Part of a small language model's weights.
Size: MLP 1280 tanh GELU, 23.4M parameters.
Training: a variant of SOAP for these matrices, 1125M tokens, 4292 steps.
Each number is 50 + 12 x the weight over the matrix's rms, rounded and kept within 0 to 99. Layers, rows and columns count from 0.

# up: layer 21 MLP up, 1280x256, rms 0.216, rows 872-885, columns 0-255
# down: layer 21 MLP down (transposed), 1280x256, rms 0.249, rows 872-884, columns 0-255
up872:58 39 51 47 65 52 62 57 57 41 25 62 53 49 38 54 63 36 56 41 51 61 43 32 48 54 70 34 39 53 57 43 66 57 56 73 56 35 50 30 45 56 71 55 38 40 55 43 55 46 54 45 53 46 54 43 39 58 51 69 33 54 49 55 58 58 59 73 49 39 53 63 56 66 33 66 37 40 60 40 51 42 55 43 59 54 45 57 49 63 50 44 37 28 79 38 39 68 25 35 58 55 51 44 51 41 47 80 52 33 36 46 48 43 56 32 45 67 40 50 55 59 41 59 63 38 38 61 57 48 61 42 63 38 57 61 32 47 35 27 51 53 34 30 62 37 75 38 56 52 47 44 59 38 45 44 41 49 31 48 42 53 50 35 59 37 63 48 71 46 49 76 50 45 46 55 27 37 48 34 36 49 46 61 39 38 51 36 57 64 57 53 41 52 50 55 44 71 48 55 47 58 63 45 51 38 52 60 58 63 46 33 67 54 34 55 67 41 35 57 54 47 57 58 48 60 56 46 57 46 39 42 60 50 53 59 58 57 61 46 68 51 42 46 42 57 91 45 70 55 54 68 73 66 68 51
down872:60 43 49 53 46 41 33 62 37 43 46 38 50 66 53 41 57 61 39 58 33 43 62 70 60 57 49 64 58 40 37 54 62 35 31 51 56 59 58 52 43 62 41 44 53 44 41 52 63 33 62 39 31 54 51 38 60 66 57 42 47 57 45 52 78 42 37 41 38 52 63 49 52 46 56 56 41 31 46 63 41 47 34 51 47 50 57 43 64 64 52 45 44 58 61 79 47 68 60 52 41 40 44 59 56 40 63 29 39 50 24 51 46 33 70 46 40 51 51 58 49 45 61 48 40 63 49 41 65 47 36 50 45 68 57 31 50 53 43 38 77 59 65 48 63 47 37 40 62 48 50 51 46 75 62 47 44 47 75 53 37 56 56 45 62 47 68 71 39 63 65 51 61 49 56 48 66 57 32 49 63 44 37 56 55 36 45 47 62 38 59 32 50 47 51 45 32 55 60 75 75 50 48 53 55 41 42 66 54 52 75 51 32 49 70 34 34 49 46 73 41 52 44 55 54 46 54 51 42 61 43 55 54 44 57 42 52 30 45 49 31 39 41 52 41 60 60 30 49 57 66 54 43 36 67 73
up873:57 41 39 59 42 76 64 61 43 68 61 51 49 60 55 50 32 61 43 58 70 44 50 45 64 58 60 41 38 69 42 83 34 54 44 40 49 47 69 62 67 49 51 47 58 44 59 49 29 40 45 37 33 66 31 52 29 34 55 50 51 60 59 40 54 51 58 49 60 39 45 55 47 71 25 56 17 65 61 47 30 56 44 41 68 28 32 54 52 50 43 64 59 42 54 42 43 45 55 40 62 49 41 68 51 52 53 52 38 40 51 58 57 54 49 49 27 50 41 48 48 48 54 54 52 43 55 54 46 53 79 48 53 45 42 72 34 55 48 36 45 43 50 54 56 65 53 73 50 44 72 29 77 44 47 55 38 50 60 48 51 56 51 34 27 42 41 71 46 42 47 44 52 77 47 50 64 52 38 50 49 42 55 56 78 39 56 57 33 49 46 38 51 60 46 31 49 43 48 58 58 43 55 31 52 61 38 50 54 57 29 48 55 61 58 37 71 54 53 34 49 51 23 43 43 49 71 50 61 45 40 54 61 38 49 31 38 80 47 43 24 71 62 38 46 74 78 52 50 74 41 60 60 45 54 58
down873:55 49 63 40 41 43 56 23 57 16 28 36 47 55 52 47 77 57 61 32 49 53 36 35 63 70 45 54 37 59 18 53 45 60 53 50 69 45 77 59 65 54 73 60 39 50 48 48 35 66 44 77 54 48 44 45 61 44 69 56 43 53 54 42 42 52 44 58 41 74 56 59 22 63 19 65 38 44 47 71 40 49 47 72 51 46 51 42 47 81 41 33 36 40 68 22 58 49 58 37 41 46 48 59 64 65 64 49 45 64 35 47 55 65 47 37 45 36 43 77 27 36 50 53 44 47 28 34 56 54 44 61 38 36 59 50 52 41 57 63 52 20 50 40 70 43 49 40 63 65 34 45 64 36 50 34 40 74 86 48 47 46 52 53 64 57 47 45 36 69 50 56 51 60 53 37 40 47 56 46 47 35 55 53 45 44 51 52 54 20 70 58 59 60 48 45 48 49 44 35 53 31 54 44 54 55 40 52 63 50 29 50 53 35 44 52 60 49 67 61 42 69 41 41 67 39 62 58 62 58 57 46 56 53 61 57 49 41 44 58 71 70 52 27 56 61 52 50 47 37 47 60 28 68 37 45
up874:54 70 39 53 40 33 11 68 37 35 45 49 52 53 53 40 34 56 74 52 41 69 49 43 41 56 82 32 35 76 63 36 50 51 50 35 50 53 63 64 59 36 34 42 37 46 68 41 58 64 50 46 67 22 54 24 51 50 36 63 47 69 42 45 51 41 75 55 62 64 40 44 27 62 48 71 73 31 46 53 66 50 42 67 61 49 55 76 33 41 73 45 39 43 40 71 61 46 43 56 55 41 55 31 42 57 54 53 47 56 48 40 32 45 78 50 45 44 49 34 36 41 26 57 49 53 63 51 51 48 60 30 51 43 59 56 54 40 36 53 56 27 53 56 72 55 43 36 63 64 54 44 62 58 55 39 37 39 40 61 58 56 55 59 54 47 56 42 65 37 64 50 38 61 39 48 50 53 49 42 62 61 70 61 33 39 50 58 47 61 39 36 53 28 53 50 61 63 55 56 28 47 61 38 45 40 76 44 50 32 57 50 38 46 46 64 56 58 42 68 67 41 25 55 62 40 45 42 68 44 65 50 48 62 57 58 48 51 70 57 61 67 43 45 48 44 19 57 49 39 35 55 55 58 42 52
down874:68 72 54 44 28 43 39 32 62 33 44 44 66 61 41 43 60 46 68 29 45 55 49 40 69 64 50 52 62 55 60 40 62 58 47 46 39 60 54 26 36 21 60 68 56 45 62 65 42 27 84 52 48 60 54 43 62 66 56 75 61 50 32 47 61 58 60 41 60 45 56 62 40 40 16 38 46 70 47 44 46 51 52 34 50 54 55 29 52 60 51 46 78 60 37 59 23 53 58 39 59 53 54 43 59 36 74 43 35 67 43 67 28 50 71 30 68 68 45 36 35 43 50 57 41 55 56 53 71 57 56 57 51 44 53 60 18 68 41 53 54 45 42 33 40 57 76 34 45 46 69 41 45 41 39 71 46 37 51 48 42 40 69 69 65 78 34 40 48 40 45 50 53 31 69 47 50 57 32 38 70 59 63 45 20 45 49 47 53 47 56 57 60 62 47 52 32 47 43 29 43 31 46 65 36 50 53 46 37 78 42 57 58 44 55 28 43 49 65 34 59 56 37 50 47 74 53 58 58 61 54 54 46 38 60 59 53 67 43 57 48 64 30 39 41 75 50 48 51 47 77 41 39 39 66 60
up875:57 44 53 48 66 56 33 52 56 59 69 67 70 63 42 53 39 53 41 65 34 68 73 66 84 43 34 55 31 75 44 34 36 55 48 30 36 46 41 28 45 52 23 68 67 42 71 43 46 42 68 29 27 57 47 45 53 35 60 60 57 76 45 73 36 35 57 48 56 48 52 59 55 35 46 41 37 50 60 27 46 42 39 54 60 51 40 54 55 72 40 54 71 38 69 49 46 44 36 71 55 56 54 23 46 71 24 55 51 60 43 49 48 60 53 65 43 37 47 58 50 47 38 45 50 55 57 38 43 59 44 42 59 59 33 71 55 38 61 35 60 46 33 57 48 23 52 32 57 49 40 25 34 34 43 48 71 65 48 60 48 60 41 55 42 58 29 35 60 65 64 47 49 56 59 41 65 44 64 62 60 64 68 70 37 63 34 56 50 55 31 70 61 67 45 41 57 42 52 29 63 30 14 70 50 52 24 61 53 51 67 41 61 58 64 37 44 58 35 40 65 24 34 51 51 39 34 54 71 55 43 41 63 50 41 42 61 48 49 59 39 57 47 58 31 45 63 18 58 54 52 55 47 31 49 47
down875:48 43 67 28 30 52 77 55 60 41 44 45 45 62 40 40 49 41 48 59 36 61 43 58 41 38 28 48 62 45 22 54 61 45 51 63 58 33 50 57 56 35 75 70 53 55 38 44 36 47 51 57 56 33 58 52 80 50 40 55 44 54 39 43 45 60 47 48 54 68 50 59 34 48 46 48 58 49 53 56 79 46 36 54 49 50 67 24 74 38 63 51 30 35 34 69 52 60 47 60 48 54 57 56 46 52 43 21 52 54 47 69 49 50 58 68 50 28 43 65 32 36 58 80 35 50 59 62 58 50 51 78 48 55 48 52 47 52 42 62 26 31 37 63 52 60 83 62 54 76 48 72 62 50 26 44 34 50 58 50 45 64 52 41 50 42 51 50 26 54 68 19 42 67 53 42 47 51 47 57 76 53 70 65 36 50 60 60 43 51 62 47 39 44 46 40 64 62 53 55 53 39 34 44 50 52 35 55 63 32 45 41 43 55 70 64 51 55 41 29 29 63 42 29 61 55 47 30 36 52 55 47 73 65 75 58 55 43 62 58 55 40 56 47 48 46 47 55 34 61 50 53 39 75 42 33
up876:50 46 49 41 36 63 55 27 64 52 63 35 26 55 31 46 47 60 65 53 56 55 49 18 62 32 63 24 54 49 39 45 43 44 51 55 55 56 37 42 48 39 45 32 68 32 52 54 52 47 43 48 56 56 47 65 55 62 51 52 31 40 56 52 46 36 38 45 55 55 40 62 11 48 71 71 62 79 54 46 42 42 56 36 57 59 67 41 48 38 44 43 48 73 39 55 42 37 46 26 43 63 43 58 61 49 40 50 61 61 58 85 53 50 57 78 36 47 47 47 50 32 60 54 56 53 54 72 49 64 49 51 60 61 47 63 57 51 52 54 72 54 62 73 44 58 42 51 63 51 49 51 53 44 48 63 46 57 61 67 39 26 53 33 52 25 56 42 39 44 52 35 18 65 28 68 69 70 25 64 41 44 47 48 77 44 56 60 41 26 45 43 54 51 50 39 33 59 48 36 23 66 41 51 64 48 51 38 44 34 67 57 73 52 45 61 48 46 46 51 38 53 39 46 59 47 56 40 37 47 48 28 39 62 39 46 59 53 53 65 39 33 46 31 64 64 58 53 61 62 47 55 49 37 63 42
down876:44 43 40 54 52 66 73 67 31 35 56 63 56 55 43 72 55 57 35 50 52 61 50 21 33 48 58 52 53 57 46 54 58 54 54 55 42 53 42 47 66 56 37 29 53 64 53 59 37 67 60 53 43 50 48 50 45 79 34 38 69 33 47 50 46 52 49 63 40 55 40 51 23 36 53 54 42 43 71 75 35 77 48 74 44 38 59 60 47 60 51 40 58 29 58 31 52 58 45 68 59 41 67 67 75 46 44 31 60 57 67 34 44 58 44 57 71 57 55 68 55 48 35 55 59 37 56 55 60 45 54 30 34 48 45 56 61 22 52 50 56 39 38 37 53 47 59 47 53 61 51 39 57 47 61 41 64 44 54 42 32 49 51 65 43 27 51 43 86 63 48 44 70 57 63 57 44 43 64 51 58 68 53 57 59 72 58 46 49 36 68 48 59 35 50 58 45 40 39 69 56 45 39 50 54 58 42 63 54 43 64 44 34 47 60 58 47 26 49 47 56 38 40 64 71 39 60 61 60 55 29 48 69 32 39 46 73 55 37 32 60 66 59 51 37 49 25 50 44 47 27 45 55 41 49 67
up877:66 39 48 30 59 58 60 44 45 46 55 56 70 44 38 24 50 34 79 41 49 53 63 48 60 35 70 34 48 66 46 55 60 58 44 24 56 48 62 75 78 46 46 61 65 39 50 50 63 45 27 82 50 69 53 49 47 58 83 49 58 44 49 50 57 42 52 34 86 15 31 65 38 53 65 74 61 44 49 76 30 70 43 48 30 40 60 46 71 40 31 33 41 44 65 52 44 28 64 33 34 62 52 76 47 73 52 57 37 35 73 34 73 50 57 33 45 39 55 46 46 62 40 49 47 59 55 46 86 56 44 54 45 31 54 39 63 74 71 53 57 52 44 52 60 49 46 49 48 49 36 59 41 54 60 36 48 29 61 56 57 51 52 37 43 42 68 56 66 39 54 46 54 27 52 40 44 41 55 42 56 35 36 44 34 45 30 50 64 50 40 32 50 60 33 45 60 34 48 52 51 45 37 51 55 38 48 50 55 63 28 46 49 49 30 44 39 76 48 76 28 48 46 60 67 48 66 69 37 46 56 55 55 42 67 42 42 47 47 68 55 58 52 55 51 52 37 63 74 33 45 52 50 72 52 44
down877:46 40 46 42 46 50 53 77 35 58 69 45 29 42 57 46 42 35 49 60 45 61 45 43 67 31 63 36 35 58 45 50 45 30 50 49 55 45 57 33 57 30 72 36 52 44 55 51 79 57 73 41 40 16 44 41 53 59 38 50 44 42 15 60 43 52 66 43 59 75 54 60 50 49 33 40 59 54 41 41 60 47 63 61 66 28 46 63 40 54 46 64 44 64 55 63 42 38 35 60 40 53 39 53 50 45 72 64 62 51 57 55 62 55 49 40 77 51 44 63 49 60 46 41 40 55 58 53 25 61 45 50 74 56 56 29 51 41 50 40 43 62 54 65 66 60 40 49 36 71 47 32 26 62 42 63 38 42 48 44 42 37 36 68 61 38 65 39 51 52 34 46 47 53 55 47 39 51 28 50 32 59 59 65 60 47 56 47 68 53 53 47 51 44 58 61 61 60 58 48 50 55 59 55 76 45 55 29 45 40 55 52 52 58 62 65 50 44 30 56 48 69 43 63 32 47 57 37 40 49 57 33 60 48 34 49 52 32 24 43 45 45 35 67 40 51 92 50 44 39 44 61 36 54 50 49
up878:56 74 48 49 28 82 55 44 46 39 39 46 47 65 24 46 60 76 46 36 50 56 35 42 63 53 35 45 58 46 58 58 66 33 67 36 73 55 68 41 55 56 53 45 50 51 51 53 61 28 56 68 54 53 50 38 65 54 51 61 43 41 47 67 48 65 49 63 28 57 43 53 51 45 54 56 66 51 54 44 43 49 65 45 44 55 66 36 65 50 35 46 65 40 42 53 56 40 43 34 47 53 29 38 52 52 47 63 53 54 29 27 43 66 33 40 56 58 52 36 41 37 57 63 44 50 51 29 59 31 50 51 36 53 71 76 47 45 50 49 26 37 42 45 53 61 54 55 49 35 57 30 40 44 55 42 61 41 54 46 44 47 36 41 50 52 83 32 76 70 67 47 50 48 62 49 42 65 61 55 61 39 73 58 52 59 75 40 51 60 55 32 43 59 35 27 35 49 58 50 55 37 73 43 60 41 36 57 40 65 39 60 36 45 38 61 44 49 53 37 39 53 62 49 49 47 51 34 54 47 63 45 55 51 65 32 64 42 54 54 37 53 42 45 57 45 38 36 53 41 40 17 77 40 70 46
down878:62 35 36 61 57 40 54 41 68 33 64 67 56 44 55 29 53 52 34 45 62 42 54 63 55 46 57 54 44 61 70 60 50 40 61 62 59 47 55 49 52 40 52 45 63 35 60 49 40 71 45 36 57 41 45 61 38 62 52 60 46 45 37 55 74 49 58 42 33 21 57 41 52 66 49 70 46 53 40 57 57 59 39 51 53 43 33 50 52 39 41 33 48 66 54 45 52 39 41 31 37 37 54 33 55 48 59 49 53 67 54 59 54 56 78 51 31 43 41 48 74 59 52 67 63 55 56 54 33 46 34 39 64 50 46 36 43 47 53 63 73 50 70 47 72 55 37 65 61 59 30 52 40 51 50 47 47 29 52 39 47 63 56 50 54 68 32 59 47 30 49 49 32 54 39 63 50 37 51 45 50 63 63 43 59 73 46 61 53 49 45 64 47 40 48 62 60 55 41 52 34 64 52 53 53 68 60 46 54 49 67 40 50 49 36 30 37 60 37 64 39 43 40 41 31 59 43 37 40 61 42 48 67 35 35 56 42 49 50 45 42 64 48 48 41 44 35 45 39 50 44 51 39 56 37 55
up879:56 52 54 40 45 53 66 30 41 35 48 35 54 58 50 62 62 48 46 54 64 46 42 43 54 43 55 59 56 56 39 45 70 48 44 52 53 39 66 51 50 48 56 37 43 68 78 55 50 55 42 56 58 48 60 27 59 53 56 34 47 47 56 41 50 37 35 46 50 54 32 56 53 48 41 29 71 62 43 49 44 61 50 58 32 52 58 53 66 33 67 69 37 50 59 90 27 37 55 51 58 52 54 49 55 39 53 61 38 40 55 61 43 46 60 48 58 52 38 47 63 49 34 36 53 45 45 51 27 55 46 69 73 41 63 34 28 61 68 60 45 42 50 56 39 21 50 59 43 54 52 51 48 70 50 43 53 36 37 56 46 41 50 40 43 42 52 60 51 39 44 47 34 45 72 34 52 52 57 55 64 54 52 49 47 63 48 71 59 36 62 48 55 73 46 34 43 48 54 42 61 72 32 37 74 72 66 44 57 37 57 49 31 68 38 27 25 35 56 39 54 45 45 63 60 41 51 50 71 54 27 81 53 42 53 52 44 41 34 52 40 50 36 57 69 30 55 54 31 49 58 45 34 53 31 49
down879:44 22 33 40 48 57 46 33 44 62 62 45 74 54 48 44 34 48 62 27 34 41 51 37 58 44 28 55 23 64 72 52 53 53 54 49 40 58 50 51 54 58 55 54 53 37 41 44 52 61 51 41 55 70 53 44 58 46 21 37 63 69 38 50 24 69 37 48 46 48 45 40 40 55 48 73 52 47 75 52 44 55 54 24 41 50 64 55 40 57 52 32 63 50 58 58 29 43 70 40 61 55 31 26 47 54 58 51 43 43 60 46 57 58 30 47 56 52 52 60 19 77 60 65 57 48 70 53 42 53 57 19 41 48 49 51 60 43 49 48 54 62 44 55 60 58 31 24 64 44 56 45 45 49 49 43 53 40 60 41 52 55 39 54 58 49 46 47 50 45 70 41 41 63 67 53 46 38 34 58 39 44 60 53 47 44 49 49 53 56 65 55 53 46 53 70 60 61 51 44 48 36 65 38 46 45 49 25 57 43 36 62 81 51 38 66 45 60 35 58 35 72 54 39 61 52 38 38 63 36 61 69 42 40 75 65 59 56 56 52 57 45 67 50 30 63 61 85 57 60 45 79 69 45 41 50
up880:54 59 57 33 55 34 56 34 51 50 63 65 42 58 45 47 62 47 40 41 64 47 60 40 50 45 56 67 58 49 48 28 89 49 57 62 51 55 35 45 66 61 39 50 38 29 59 55 60 70 55 54 54 45 38 61 41 45 45 45 38 57 43 39 51 33 47 56 44 61 34 44 57 56 44 62 25 46 54 53 48 39 22 47 41 66 73 57 57 36 63 53 25 36 52 33 43 45 25 52 50 49 35 72 47 32 38 29 55 49 28 37 49 62 38 23 57 37 57 48 49 48 50 54 54 47 47 38 48 69 54 53 68 59 50 62 56 56 50 59 37 45 36 31 46 53 54 50 68 50 51 62 41 50 37 68 56 44 61 32 34 59 39 39 71 37 48 59 79 58 35 34 65 44 48 54 49 64 39 38 45 29 55 39 45 36 48 52 37 43 40 47 37 54 49 50 28 57 72 34 75 55 52 63 35 65 42 64 51 51 49 32 41 66 43 69 43 46 48 56 54 67 34 48 71 39 39 54 63 60 50 61 67 40 68 37 38 68 63 44 64 45 49 40 54 39 58 42 31 43 33 50 48 46 48 56
down880:38 34 49 66 41 76 43 31 50 43 58 27 48 50 55 47 64 54 44 56 45 35 52 35 43 56 78 48 45 43 62 79 45 54 56 49 52 48 62 59 59 52 67 50 59 60 66 43 49 43 57 23 46 37 36 33 66 45 70 57 53 42 72 58 73 44 52 45 34 42 43 51 49 39 55 38 50 37 27 52 53 66 57 47 59 32 40 55 51 48 71 34 61 43 31 40 69 52 56 65 29 48 45 59 60 43 60 55 36 37 38 44 62 63 46 66 68 33 65 23 38 52 32 52 20 38 34 51 58 31 39 48 49 53 44 34 38 37 35 28 37 54 69 39 41 49 60 60 35 41 48 38 65 54 63 57 41 55 51 50 67 54 39 51 65 82 54 56 41 23 56 85 31 44 47 61 54 63 50 51 58 71 38 43 64 36 61 57 52 56 48 37 40 43 46 40 47 46 33 53 63 35 48 38 52 38 52 41 56 52 29 62 60 69 53 57 53 46 36 54 73 78 64 57 42 59 60 40 49 57 22 42 55 55 51 63 52 43 47 46 41 53 37 45 38 37 51 54 53 61 30 68 51 56 39 34
up881:39 53 61 44 50 34 58 49 59 35 43 46 46 68 46 39 68 53 41 53 45 55 69 61 41 51 50 62 38 73 43 46 61 41 49 59 62 53 61 64 52 34 38 59 64 32 47 69 43 30 48 46 32 64 47 65 55 42 59 45 54 73 42 51 60 80 61 37 30 45 37 53 54 56 52 47 34 59 52 54 42 41 58 36 57 71 58 49 69 48 30 38 51 70 57 19 44 37 49 40 34 22 52 50 63 72 39 35 68 40 56 54 37 76 66 36 56 50 52 49 33 84 65 59 52 46 56 49 47 41 55 49 50 24 48 68 58 49 68 56 35 43 71 61 38 57 40 86 63 62 57 61 41 32 59 44 73 38 49 46 54 65 42 61 46 38 42 48 54 65 51 50 62 49 61 54 56 57 56 65 47 34 62 52 25 45 57 34 35 30 73 55 58 39 45 38 52 62 71 55 31 68 69 61 52 47 42 44 66 57 61 45 41 43 43 56 48 63 46 58 46 34 52 49 32 55 45 50 57 40 54 57 42 32 50 48 40 52 62 33 35 71 47 42 48 58 49 47 43 44 36 46 52 48 42 49
down881:48 51 45 57 44 72 63 70 71 32 33 39 72 34 42 48 48 52 49 48 51 29 58 27 47 39 55 42 47 68 54 54 63 47 24 52 62 50 39 45 31 63 54 50 52 40 53 44 56 50 40 40 27 23 45 55 65 47 77 62 50 54 59 62 38 38 63 52 40 62 58 52 49 59 55 48 49 49 37 53 35 22 36 49 30 48 51 38 51 50 47 55 41 61 56 70 50 54 41 49 49 61 37 54 54 51 59 60 41 33 35 36 15 36 54 51 55 28 53 44 40 43 67 53 26 77 47 51 46 87 48 66 47 58 40 36 47 64 46 46 61 67 38 54 57 68 21 36 56 38 60 37 76 22 38 32 60 63 42 43 43 57 42 51 76 46 58 71 46 46 58 28 55 49 29 35 56 59 63 51 55 33 76 47 76 42 56 51 43 49 61 51 45 80 71 68 60 51 42 62 49 31 53 55 60 34 64 35 63 56 68 51 44 44 34 72 37 52 40 46 64 46 69 47 71 56 68 55 67 44 40 54 40 45 52 63 52 54 47 50 72 37 46 39 43 61 85 43 31 43 40 79 53 76 62 38
up882:36 59 36 51 43 51 46 57 57 40 51 66 23 67 46 60 52 56 42 50 58 54 53 46 56 50 33 53 44 59 51 48 39 45 59 60 52 62 53 25 58 51 55 48 67 53 47 51 38 39 47 34 45 43 27 56 64 46 31 44 43 68 53 39 59 55 65 45 33 42 59 39 47 39 52 73 44 56 53 62 63 29 31 61 57 40 56 16 68 54 69 46 52 28 45 58 63 57 21 71 46 34 69 37 60 32 47 55 56 54 55 63 45 49 40 64 50 42 37 47 59 61 63 46 77 50 39 52 52 67 54 56 35 39 67 49 42 47 42 38 63 35 55 30 39 83 43 52 61 49 49 77 31 44 27 36 61 36 43 52 59 59 43 54 43 47 35 49 51 50 57 48 55 36 79 65 31 46 47 32 47 38 54 49 59 44 25 58 46 58 53 39 75 61 50 31 45 56 46 62 58 69 47 67 49 49 57 72 35 27 75 42 27 63 50 62 49 56 28 49 09 75 60 58 37 53 54 27 47 39 67 46 65 77 54 49 73 49 57 52 50 44 37 38 47 16 52 60 47 48 61 35 49 39 50 60
down882:60 48 46 49 59 63 50 47 55 59 51 31 61 74 52 39 49 44 35 52 46 57 71 48 41 55 38 65 58 51 60 56 33 69 49 50 50 33 54 49 73 51 51 69 42 66 41 51 50 72 44 54 42 51 48 36 44 63 60 46 58 71 47 59 35 41 62 35 59 41 42 31 43 35 44 38 60 58 60 65 60 45 55 29 56 41 56 46 27 33 61 66 56 49 51 39 60 29 50 53 48 40 34 68 70 26 53 29 32 45 40 36 51 71 56 53 49 60 66 54 46 58 39 54 43 42 70 62 59 62 53 67 56 67 27 67 48 23 37 50 58 58 31 53 68 29 60 54 49 61 39 50 58 63 66 80 44 61 65 69 46 53 48 55 54 42 36 52 38 37 68 55 33 75 59 26 58 57 63 52 37 55 51 56 54 24 47 58 43 40 63 58 37 68 53 47 38 41 49 33 44 19 50 60 32 46 58 36 49 40 34 50 54 73 40 52 45 33 61 45 43 78 50 40 43 42 54 56 36 19 52 58 41 55 39 20 57 43 53 50 70 49 50 37 51 74 90 42 34 71 38 74 55 55 61 48
up883:48 52 49 55 43 69 59 64 47 72 45 34 65 34 35 42 60 48 58 49 51 56 44 50 61 31 68 39 50 44 34 52 56 61 36 42 57 41 58 48 45 45 48 36 52 45 58 62 48 75 65 44 60 61 28 47 66 34 42 41 57 51 33 52 66 49 65 47 64 69 66 32 29 65 32 57 49 22 54 49 39 36 53 44 51 57 57 44 24 51 47 41 51 63 56 42 52 51 46 55 39 41 27 41 74 46 64 49 41 61 65 54 60 72 39 57 38 55 47 64 68 45 63 58 35 37 45 43 77 65 57 62 49 39 40 25 45 37 43 49 64 69 64 60 69 36 58 59 42 31 49 53 44 60 59 67 66 58 50 68 52 47 57 31 69 59 64 33 74 50 61 54 52 49 40 44 62 44 60 55 47 66 44 68 63 28 61 36 50 35 18 45 40 25 51 49 49 48 40 59 46 45 46 67 31 43 43 67 45 62 43 21 52 65 63 39 40 39 42 43 49 68 62 48 38 39 45 55 20 48 69 37 25 52 46 62 57 27 53 45 57 62 43 55 60 63 80 42 46 44 50 45 65 66 37 58
down883:46 68 28 44 44 40 53 42 62 34 50 50 47 33 39 58 36 50 59 49 43 41 46 39 45 46 32 45 51 50 59 34 42 41 55 50 56 70 38 39 49 44 58 41 37 50 42 48 58 42 34 50 60 53 48 42 49 45 61 46 52 50 45 45 53 45 62 52 52 37 45 38 38 55 49 60 41 66 50 52 47 61 56 45 61 43 58 46 64 26 51 47 33 46 41 48 39 42 41 36 52 55 44 44 36 31 66 58 13 53 62 53 44 43 42 53 45 41 43 45 44 53 40 61 30 59 43 39 50 56 52 28 42 50 50 40 61 47 52 40 53 34 36 40 58 52 37 36 52 54 37 59 37 52 45 40 44 44 56 43 39 32 54 49 38 47 37 50 43 55 30 61 60 46 54 69 44 59 38 31 53 47 46 58 58 42 49 57 32 54 68 45 60 51 62 32 44 42 46 25 37 36 38 55 39 42 49 56 45 41 38 54 56 34 49 51 39 31 60 46 36 40 50 57 39 36 39 41 48 25 72 42 45 33 35 45 58 47 46 58 33 25 38 37 48 74 80 48 44 46 38 50 42 49 52 41
up884:52 26 38 47 51 47 53 58 46 62 54 54 47 75 54 51 58 47 53 50 48 53 67 39 36 65 59 44 55 49 30 52 46 60 34 40 31 48 67 50 62 48 43 50 66 45 42 47 36 45 60 59 33 36 52 53 62 71 63 35 56 49 57 53 54 26 48 46 40 64 41 77 56 46 36 54 43 48 49 63 87 48 31 36 57 46 55 52 34 61 47 63 57 52 44 50 54 44 50 36 63 31 59 46 47 46 38 32 55 49 42 48 37 31 46 31 55 52 85 44 36 64 65 34 27 30 36 54 55 50 40 55 46 51 55 38 63 53 53 51 44 43 61 53 53 78 43 24 35 33 60 37 31 60 62 52 39 25 31 57 37 62 51 52 50 39 30 48 43 45 60 38 59 58 28 26 62 49 43 42 45 59 48 65 53 70 49 65 37 54 51 46 38 56 45 65 60 39 47 49 40 58 36 59 50 55 59 43 24 41 62 58 59 40 71 62 46 55 41 67 42 41 44 45 56 33 54 31 42 62 42 45 73 27 79 63 64 33 38 46 53 57 45 47 59 61 31 50 46 60 55 52 67 53 39 65
down884:46 38 40 36 61 52 47 47 50 57 43 56 55 85 51 54 52 51 24 28 40 61 38 64 53 59 60 68 54 50 36 63 46 62 54 49 54 47 65 18 14 54 53 54 39 52 57 50 34 47 38 40 48 64 69 57 46 41 31 22 62 54 57 56 47 55 54 42 64 49 41 53 45 51 54 49 40 27 40 48 44 62 83 43 59 34 52 64 67 56 53 51 48 39 62 71 50 57 56 39 58 73 44 50 66 59 53 58 67 39 46 52 62 41 42 65 59 46 46 58 67 52 41 59 51 41 66 64 58 38 69 59 55 50 50 56 54 37 58 46 41 66 57 44 39 29 50 50 36 51 56 44 55 62 39 36 59 50 50 37 77 25 48 38 37 69 40 42 67 52 47 55 50 34 59 48 53 47 47 37 34 39 57 67 48 52 29 72 64 41 51 58 52 41 22 61 39 31 69 18 55 65 71 62 44 49 51 30 55 35 42 41 63 36 48 51 59 47 44 32 35 63 51 54 38 29 54 63 63 46 68 55 53 75 39 40 47 58 51 65 44 37 65 33 49 40 66 52 58 45 80 43 34 52 42 48
up885:45 61 33 47 54 54 40 90 60 36 67 38 51 40 51 60 52 35 46 37 33 50 56 62 45 51 26 51 80 48 32 36 53 44 33 76 51 38 42 38 50 60 44 42 52 63 55 54 45 45 46 43 74 54 45 56 64 52 78 58 39 38 67 59 60 73 46 57 49 52 30 48 62 50 40 39 52 47 36 55 46 34 51 52 50 47 44 71 53 59 64 38 58 49 64 70 54 47 84 63 50 66 54 51 58 73 62 49 34 44 42 54 52 44 57 32 52 62 54 48 45 56 45 71 51 33 41 59 48 54 58 55 60 53 51 63 43 60 41 40 41 57 49 41 53 58 55 41 50 53 68 62 40 50 50 47 59 39 41 48 43 32 73 58 62 48 61 75 37 66 58 49 38 50 67 16 56 45 59 55 54 44 49 39 52 38 76 44 65 50 71 65 44 44 37 36 15 52 67 35 72 38 52 32 33 47 53 42 53 58 66 25 48 38 48 60 46 63 38 42 55 43 65 61 45 42 46 40 39 47 47 51 77 37 45 41 61 55 26 34 53 76 48 53 57 53 46 50 56 40 61 42 62 29 32 64